Weights of a small GPT-style language model, trained from scratch on English Wikipedia.
Size: 10 layers, width 128, 2 heads of 64 (1 for keys and values), MLP 512 tanh GELU, vocabulary 2048, 2.21M parameters.
Each number is 200 + 30 x the weight over its row's rms, rounded and kept within 0 to 999. Layers, rows and columns count from 0. The size before them is the row's rms in percent of the matrix's.

# down: layer 6 MLP down (transposed), 512x128, rms 0.0685, rows 4-16, columns 0-127
# up: layer 6 MLP up, 512x128, rms 0.0681, rows 5-16, columns 0-127
down4,092,268,214,189,241,213,209,188,198,175,205,172,166,209,174,197,167,187,233,215,227,165,218,199,161,177,200,211,158,125,196,240,196,243,226,202,189,227,169,249,155,260,174,209,198,156,203,172,150,194,162,202,191,226,190,239,201,157,208,165,236,204,215,183,222,201,229,197,241,194,219,203,250,178,171,227,189,180,248,235,202,206,147,207,207,213,195,157,237,198,201,187,256,241,238,232,204,245,222,137,254,212,199,195,194,227,234,139,210,229,184,188,225,165,221,167,172,167,164,195,181,199,222,137,196,247,217,132,175
up5,089,122,228,201,192,230,158,172,218,202,149,187,147,194,236,215,220,177,195,189,183,165,186,205,159,250,193,172,199,162,163,183,177,230,176,164,196,183,150,153,205,200,200,198,171,140,154,178,155,183,248,215,218,165,258,266,236,188,204,228,259,173,178,168,191,180,174,180,176,149,228,241,198,205,216,136,155,200,202,198,162,222,174,181,157,184,213,195,168,168,206,207,194,193,247,182,200,224,232,236,208,176,232,135,150,185,198,195,221,184,211,209,227,167,157,135,184,190,200,195,197,209,197,236,236,230,183,229,203
down5,093,177,227,175,211,219,175,171,168,226,178,231,179,223,139,149,248,234,238,177,221,173,202,146,199,167,161,160,177,152,211,168,218,176,206,210,175,171,204,192,221,232,186,169,191,182,209,252,162,176,248,193,134,189,221,201,159,113,238,149,220,155,190,195,125,156,231,197,197,195,237,158,215,151,223,238,177,199,179,194,189,218,178,202,184,200,167,172,166,164,205,200,212,172,168,189,188,167,201,231,197,209,229,265,205,232,229,209,176,213,189,191,152,235,152,190,213,192,209,162,244,166,177,166,211,179,174,179,196
up6,110,164,191,198,239,189,139,157,175,200,223,161,146,211,292,233,179,195,200,199,188,165,199,256,261,216,209,216,230,178,209,214,180,165,193,219,180,186,181,203,210,245,249,199,193,164,241,210,226,139,161,188,248,214,187,243,237,163,158,185,166,205,181,248,220,219,239,208,204,210,165,236,188,206,220,283,224,248,250,217,229,215,182,196,177,250,219,199,179,201,178,185,171,203,246,220,213,208,212,211,236,191,207,198,224,215,238,181,191,178,202,179,242,249,173,224,160,216,212,243,248,190,141,236,197,197,188,189,227
down6,099,220,222,180,201,221,135,173,180,144,235,246,189,192,123,187,200,223,190,179,209,197,210,248,228,197,154,232,221,207,187,221,135,162,144,224,185,226,220,230,190,181,202,209,235,188,166,150,219,191,200,247,194,217,198,193,205,146,184,168,227,207,217,195,271,231,223,196,207,212,159,146,210,235,256,215,158,176,228,188,217,225,159,211,200,226,166,237,210,211,111,216,208,205,182,193,230,189,172,141,214,159,216,200,193,214,258,175,214,222,202,220,241,186,222,215,199,199,203,244,218,178,193,152,169,184,247,240,154
up7,102,218,231,221,178,198,198,211,222,134,165,175,203,211,209,162,165,219,248,225,235,230,194,203,203,218,163,163,150,184,220,161,214,176,211,251,211,184,219,202,231,189,170,279,260,189,190,175,139,212,156,224,201,203,186,203,211,228,194,195,183,188,242,241,159,194,226,208,221,177,208,190,225,232,170,213,260,242,198,193,144,205,197,180,190,188,200,215,222,208,181,211,195,228,254,215,233,109,236,140,256,241,193,201,216,205,197,197,197,212,231,196,150,280,214,183,212,256,267,201,192,183,185,184,184,193,169,220,171
down7,098,179,226,259,213,221,234,204,219,203,223,242,251,149,181,211,207,177,174,195,203,163,208,161,177,208,168,231,178,227,148,200,217,174,167,165,172,149,205,171,225,186,248,166,161,186,208,183,246,193,192,217,199,221,173,236,176,135,179,170,222,191,181,179,153,225,210,191,158,191,174,212,164,212,236,205,181,205,138,180,267,280,259,224,237,200,255,195,194,182,185,194,234,191,177,205,188,215,175,224,179,162,213,151,186,184,170,228,173,190,176,212,238,128,212,245,167,202,142,220,164,234,226,216,195,227,206,171,187
up8,085,165,215,188,187,196,177,245,258,201,189,213,225,177,236,168,188,226,233,204,170,224,181,164,219,194,190,207,222,153,166,160,189,162,203,210,165,204,201,201,200,230,200,210,192,212,191,164,170,173,214,139,234,293,182,266,241,212,195,147,147,200,203,180,211,222,124,196,233,151,232,212,214,256,163,145,217,184,257,186,222,195,261,212,194,205,132,166,212,178,222,176,207,199,175,192,225,238,197,209,207,261,194,167,146,232,168,189,226,252,185,195,246,183,172,209,202,222,226,212,200,206,226,199,182,221,163,179,216
down8,097,199,142,198,212,205,219,241,195,190,232,158,203,185,191,206,213,213,169,229,211,160,196,213,245,192,216,165,204,198,191,232,273,206,173,157,180,168,164,214,219,216,251,179,189,255,175,250,235,216,205,224,196,186,144,139,144,188,228,171,225,225,156,246,209,165,233,209,165,228,148,202,250,178,192,209,241,139,165,197,181,194,151,209,152,165,165,172,204,247,215,203,257,164,200,178,233,143,249,178,203,153,236,198,214,201,212,235,186,213,250,184,158,223,182,195,228,208,234,228,168,186,170,208,207,216,224,223,209
up9,107,224,186,219,215,209,193,182,233,195,246,249,239,174,198,227,240,204,221,183,266,189,226,191,240,215,226,230,205,190,183,197,233,226,198,189,229,237,199,182,167,198,199,256,211,159,271,210,187,189,259,227,246,219,199,199,194,192,191,189,248,184,202,164,224,181,207,271,194,168,216,273,174,231,199,209,205,229,228,114,206,151,213,210,212,144,204,209,194,213,220,175,243,216,260,189,124,179,179,166,242,246,224,226,155,176,208,233,200,247,218,255,161,211,191,207,187,169,174,223,213,222,159,217,223,183,196,223,216
down9,091,227,175,220,205,233,218,132,178,256,157,204,174,212,253,200,158,175,202,247,141,208,204,195,160,201,220,226,191,149,208,208,180,205,237,214,252,168,177,221,214,180,203,151,239,170,186,192,183,200,157,164,168,208,237,171,222,221,199,217,172,206,219,163,237,151,228,211,240,176,234,160,239,212,157,161,221,205,159,223,179,235,221,209,240,243,150,210,224,202,168,242,188,217,171,160,197,248,190,201,133,207,268,177,222,241,196,131,205,191,222,227,181,212,233,165,197,223,213,138,224,202,199,190,181,223,202,214,175
up10,116,182,170,210,232,238,223,217,217,243,221,227,212,177,197,216,240,225,193,175,229,152,199,191,148,194,254,255,243,169,148,175,203,161,134,237,176,185,227,215,249,199,198,195,130,220,191,201,230,239,185,135,214,163,162,229,213,208,179,218,209,219,168,199,204,186,296,218,191,192,151,217,227,216,206,191,155,181,155,186,176,241,240,197,222,201,224,143,191,218,213,187,247,176,210,184,229,179,207,189,206,252,206,193,187,210,189,170,187,212,196,271,202,174,200,251,174,264,225,175,226,225,202,203,195,184,200,149,225
down10,117,206,179,208,257,211,231,167,157,209,191,187,214,281,222,227,190,168,189,201,142,190,183,195,227,228,179,177,233,222,186,269,214,181,128,222,185,184,215,152,173,160,232,192,200,187,278,205,224,228,186,108,189,211,219,234,221,191,177,199,178,221,166,155,181,190,193,186,219,222,249,220,219,250,113,207,252,187,211,223,206,196,196,153,216,231,191,195,225,183,183,211,185,248,153,220,198,210,194,211,195,198,212,175,219,199,164,205,187,157,265,229,193,161,212,242,199,209,153,216,216,181,238,218,193,179,245,200,201
up11,100,196,203,175,172,234,240,231,183,189,184,165,177,203,176,198,154,209,181,184,146,185,224,210,215,217,152,163,179,234,194,220,213,210,182,202,161,133,170,208,181,187,157,194,245,173,135,198,172,176,206,250,172,237,176,181,251,239,182,194,275,261,157,177,234,181,255,188,218,245,160,212,200,214,137,183,156,212,227,207,242,173,130,180,290,203,204,205,199,242,214,188,201,225,194,194,201,190,226,205,232,223,205,213,182,226,182,230,227,194,174,219,205,196,208,136,140,200,242,196,209,218,202,218,189,184,202,194,242
down11,106,218,178,207,211,209,181,183,257,284,198,182,180,153,251,212,191,204,199,170,197,224,115,167,144,137,171,224,154,205,189,184,196,200,210,170,133,174,197,224,188,146,213,229,170,148,197,204,193,186,220,198,223,204,226,206,195,224,162,217,215,209,191,194,167,212,209,200,188,167,156,233,207,221,176,228,207,186,201,167,176,148,188,162,193,196,182,205,213,228,184,173,164,200,205,173,166,256,175,229,192,262,214,237,198,219,148,214,210,237,234,165,228,201,201,225,161,265,188,187,148,247,233,222,274,212,185,175,168
up12,099,240,201,191,183,183,221,218,193,186,183,163,231,219,251,175,165,175,207,142,231,164,209,219,216,263,178,178,205,158,202,204,176,151,199,204,214,244,216,194,251,257,213,156,231,148,212,207,173,215,176,176,244,197,170,191,187,218,162,235,217,189,215,192,246,189,243,237,244,214,163,253,218,185,170,157,241,225,188,210,180,169,219,199,173,225,252,183,208,146,239,226,132,166,228,196,205,220,243,215,143,215,232,201,210,214,195,238,199,208,193,198,231,162,204,125,207,177,207,194,264,194,215,227,252,206,187,141,211
down12,099,218,230,165,244,178,218,236,196,168,186,228,177,231,209,227,210,251,214,222,227,177,195,183,114,148,192,219,201,230,202,166,174,230,168,204,182,182,204,153,191,255,144,189,227,252,217,212,203,200,214,188,147,206,210,228,224,195,183,143,218,251,166,228,196,186,143,154,240,178,188,185,174,202,251,229,179,152,161,209,204,169,138,219,193,187,213,178,198,191,191,170,203,198,238,183,213,186,232,120,228,221,192,166,161,202,239,171,160,189,191,174,187,213,208,184,196,201,220,128,247,189,170,217,245,160,224,246,195
up13,094,166,203,192,185,150,215,197,202,174,166,218,192,198,257,156,234,169,204,195,187,177,204,164,166,245,190,185,211,238,150,199,168,215,245,221,247,200,253,235,239,196,223,164,242,186,259,215,214,229,209,218,164,198,201,193,190,227,169,160,211,212,179,264,144,222,174,187,186,200,205,215,189,159,212,172,221,184,224,216,193,172,192,154,201,212,154,182,191,198,96,215,185,150,215,173,179,192,180,117,185,247,147,227,215,192,169,173,184,174,197,209,240,200,210,189,157,251,152,248,214,185,237,222,197,192,211,239,168
down13,094,197,172,220,199,224,145,167,188,213,271,204,166,246,150,245,157,159,219,197,226,209,195,175,227,161,183,258,223,195,204,196,163,214,249,172,196,201,209,143,149,122,183,238,182,260,139,175,212,264,208,221,187,231,196,249,210,221,201,235,174,190,232,180,219,186,212,206,208,179,196,253,222,206,221,173,194,205,176,164,227,200,194,219,212,217,195,223,218,240,203,193,178,194,163,153,162,240,213,253,254,226,210,172,194,280,192,185,166,194,204,218,187,228,197,221,235,223,217,235,161,159,210,209,197,206,235,168,214
up14,092,209,212,183,188,195,154,183,190,203,214,174,198,209,169,190,171,225,203,179,183,232,221,229,162,225,236,245,202,222,198,222,169,129,210,226,178,169,225,211,175,256,222,211,171,156,174,151,213,206,210,216,196,190,169,175,174,179,128,214,252,193,172,197,208,211,218,197,186,141,199,187,181,214,187,194,199,116,218,199,211,222,199,165,266,205,199,205,210,237,184,141,254,198,208,259,142,243,251,241,173,244,198,184,154,201,152,191,165,252,142,173,180,193,214,223,189,239,211,189,221,198,165,242,163,157,184,229,240
down14,106,216,179,245,146,185,182,216,201,197,169,188,176,190,193,241,222,151,201,230,167,158,203,183,239,191,181,195,259,161,155,175,218,120,180,205,197,228,190,187,224,230,252,242,270,248,241,226,239,164,227,174,185,187,209,230,178,186,191,230,229,188,169,215,170,221,203,194,183,197,198,273,192,179,188,172,209,208,123,202,173,175,183,253,164,199,223,208,202,177,206,241,174,187,235,194,204,198,182,220,205,184,174,218,158,239,222,151,253,164,184,249,218,193,209,158,206,193,174,272,222,165,242,206,209,231,218,214,247
up15,097,193,210,191,160,239,216,169,170,188,228,165,147,174,163,142,178,205,204,174,194,196,171,237,202,221,198,267,195,256,179,221,184,195,222,196,186,163,228,221,175,175,185,198,194,209,215,156,193,185,218,235,170,201,167,176,227,183,235,242,243,235,218,218,240,228,190,195,195,199,236,250,183,200,239,167,181,221,262,169,174,214,216,207,172,198,190,219,229,221,268,200,236,189,202,184,168,169,195,216,223,206,183,186,232,217,211,212,295,227,222,193,261,202,207,177,249,178,284,273,201,210,215,190,187,176,150,261,176
down15,094,193,208,204,212,244,260,220,198,199,172,237,201,244,171,210,235,192,215,164,206,229,189,166,250,175,199,203,238,204,213,168,178,186,158,220,175,165,227,196,190,221,184,204,282,230,201,202,194,187,188,154,170,191,202,211,184,221,203,160,131,192,142,176,146,171,178,189,263,206,225,206,259,182,261,206,302,185,191,218,198,226,193,189,217,197,224,189,210,258,199,195,189,232,219,123,202,230,235,190,169,189,209,224,227,187,175,198,184,188,222,165,183,189,190,219,167,146,227,183,234,154,172,236,197,203,163,139,176
up16,094,220,156,230,155,148,211,166,166,161,180,248,209,169,175,159,225,187,176,191,159,172,156,222,178,187,256,151,151,250,212,232,187,221,195,164,154,181,252,219,179,233,204,176,198,195,186,183,243,208,218,212,205,151,210,201,268,203,210,214,183,201,201,158,226,202,228,247,230,249,208,247,191,186,176,189,205,226,176,186,208,211,212,203,199,285,175,215,252,206,233,223,224,199,208,211,169,187,152,154,218,267,129,168,222,192,204,208,195,158,240,175,172,203,185,184,195,187,228,197,170,179,240,251,223,209,168,183,174
down16,092,212,146,168,213,238,241,201,273,189,233,214,216,193,216,193,188,190,267,227,197,216,173,199,241,168,192,214,230,181,162,203,192,201,209,251,191,182,187,231,235,211,222,259,203,169,159,174,214,253,253,220,222,236,201,216,232,212,277,232,224,235,238,236,153,209,177,166,204,196,223,223,183,210,215,200,219,212,221,191,200,227,235,182,155,253,166,162,149,177,212,178,147,200,214,232,146,243,222,227,222,248,257,198,211,193,212,185,192,206,169,251,206,198,206,225,172,199,178,183,227,231,182,191,256,189,189,188,278